python train.py --n_kv_head=1 --vocab_size=8192 --activation="geglu" --qk_norm=false --attn_scale=0.177 --parallel_block=false --init_std_qkv=0.0318 --init_std_o=0.0 --init_std_down=0.0 --beta2=0.98 --weight_decay=0.067 --warmup_steps=544 --decay_shape="linear" --final_lr_fraction=0.0 --batch_tokens=16384
Each number is 128 + 32 x the weight over the matrix's rms, rounded and kept within 0 to 255. Layers, rows and columns count from 0. Numbers have three digits each.

# layer 2 attention value, 32x160, rms 0.0791, rows 0-31, columns 120-159
100105146166149129128139160120101148126115063139137086135193116188165164112134147115113094134137108121143168089130127124
117155189136138105099082132145171123132174104154134075140175094127163100144129106128117138156141076129051100143133123135
172255199123115129150150138142200095120138172160122101120104121111116105140151140102091137141182190104083123175079180141
136083191155149123113142137149104157129094154109138123089115110172052144133119176161088090135131104091137094097139154080
119062197186116136108154142088042156105112171093098213094144179133091131085117116164179064105159109133140066140162124111
140101128155111117100164175125130110095105182130105162105100136129156122123136162160088075110223131124132103113108094144
111094102099094167111121085195138130135148130065111130134104108069081058169147110168074103154093140128087109069183119123
131095158170118205100129124174142151113088083084118101156136126107129122155111098124125087082091120138183078137103156097
157096131075152120129154130093085132142078132128117134138123180141130166119105183124159128118138182132138089167192180104
071126153132103162091116153122079152094128147124171126095170106177114145085100101148205124116100045073086136162151168088
129140108131104134120180154113183130145142098135106133127125116138133089075137094166089138078161149137140161101083110146
156170087135141147119123131127224116100155143170142092165070141091208152112144127144118150129133153127135142118078105135
124093125175096146143143122119142142075153132154115145145116132122198108113115069124133126139135110162097142141058129111
181138155147146052112177151064074152123089147089029186154122207112148127111163162141162102115159191166171101103120085173
177098139095150095118102048114149134192154135173125108144122136042151162146111107118118165109147147164159123148174143076
098128171139130135117147157166115145124139133099133143141144079162104104105105122160126157159121118069099138163141118132
140148090132174143115135098169113141150106130119118167141139133146203149130155104102108107137113170160093122112120154109
112110101157123134141123113113151134089144142099124142136094164063115155103162108133085120129147152080213100154121144091
144132069097114135129143136085167128127141106141106085115126083132128119152130163113150157083131169120117157137071135098
103135153138125141097127152149141121172143169113115125111102084166106168100135168130141081103128091075143113081128123097
064112155106110181163082087156122160115091156150187119119115100119067159138109138115128152154138133101160084148199155111
102132103156117150153141095170101130146110132133099165140164109125044096073138137125145120150129155137177143108156087109
120149118113178128133097102086127133151124124192133079150127105165174131079135133093130150105145093140089145071080124169
080040150154102160099111117119019146085097162080123190060144127131106189130104109157163091138128092103089079149193148059
218176136145128065090219163095131140128087150114045163153081176123161119157161178185128057121161198158143081073085103171
162141110127145161133145128130168095154173084121133120139132051124119071150161132147117134105143134104113150158097119150
103137161165110137114094122153185106128149133130137142128122078139120143119112125167112145153126121104128132138104107127
130123132123137114132069123169145113141138059141129079123199106118180146114120076101124181096054101148110154131092156116
123172149084148167162089103150145118139151119076115152150157103121103079155124108092172157116120137134126067187187131114
142135138097119116106113122100102093152159149130118136104064198120089120125138145099181120109090116113148164121103165107
159142153102129141102105105081113137140148125140131098129161159172163149143148127088155172060099093125134183130101159097
132112139096153121102159078111170128191135143097089154133055087036118180077135125181121106150144166137162086137128131069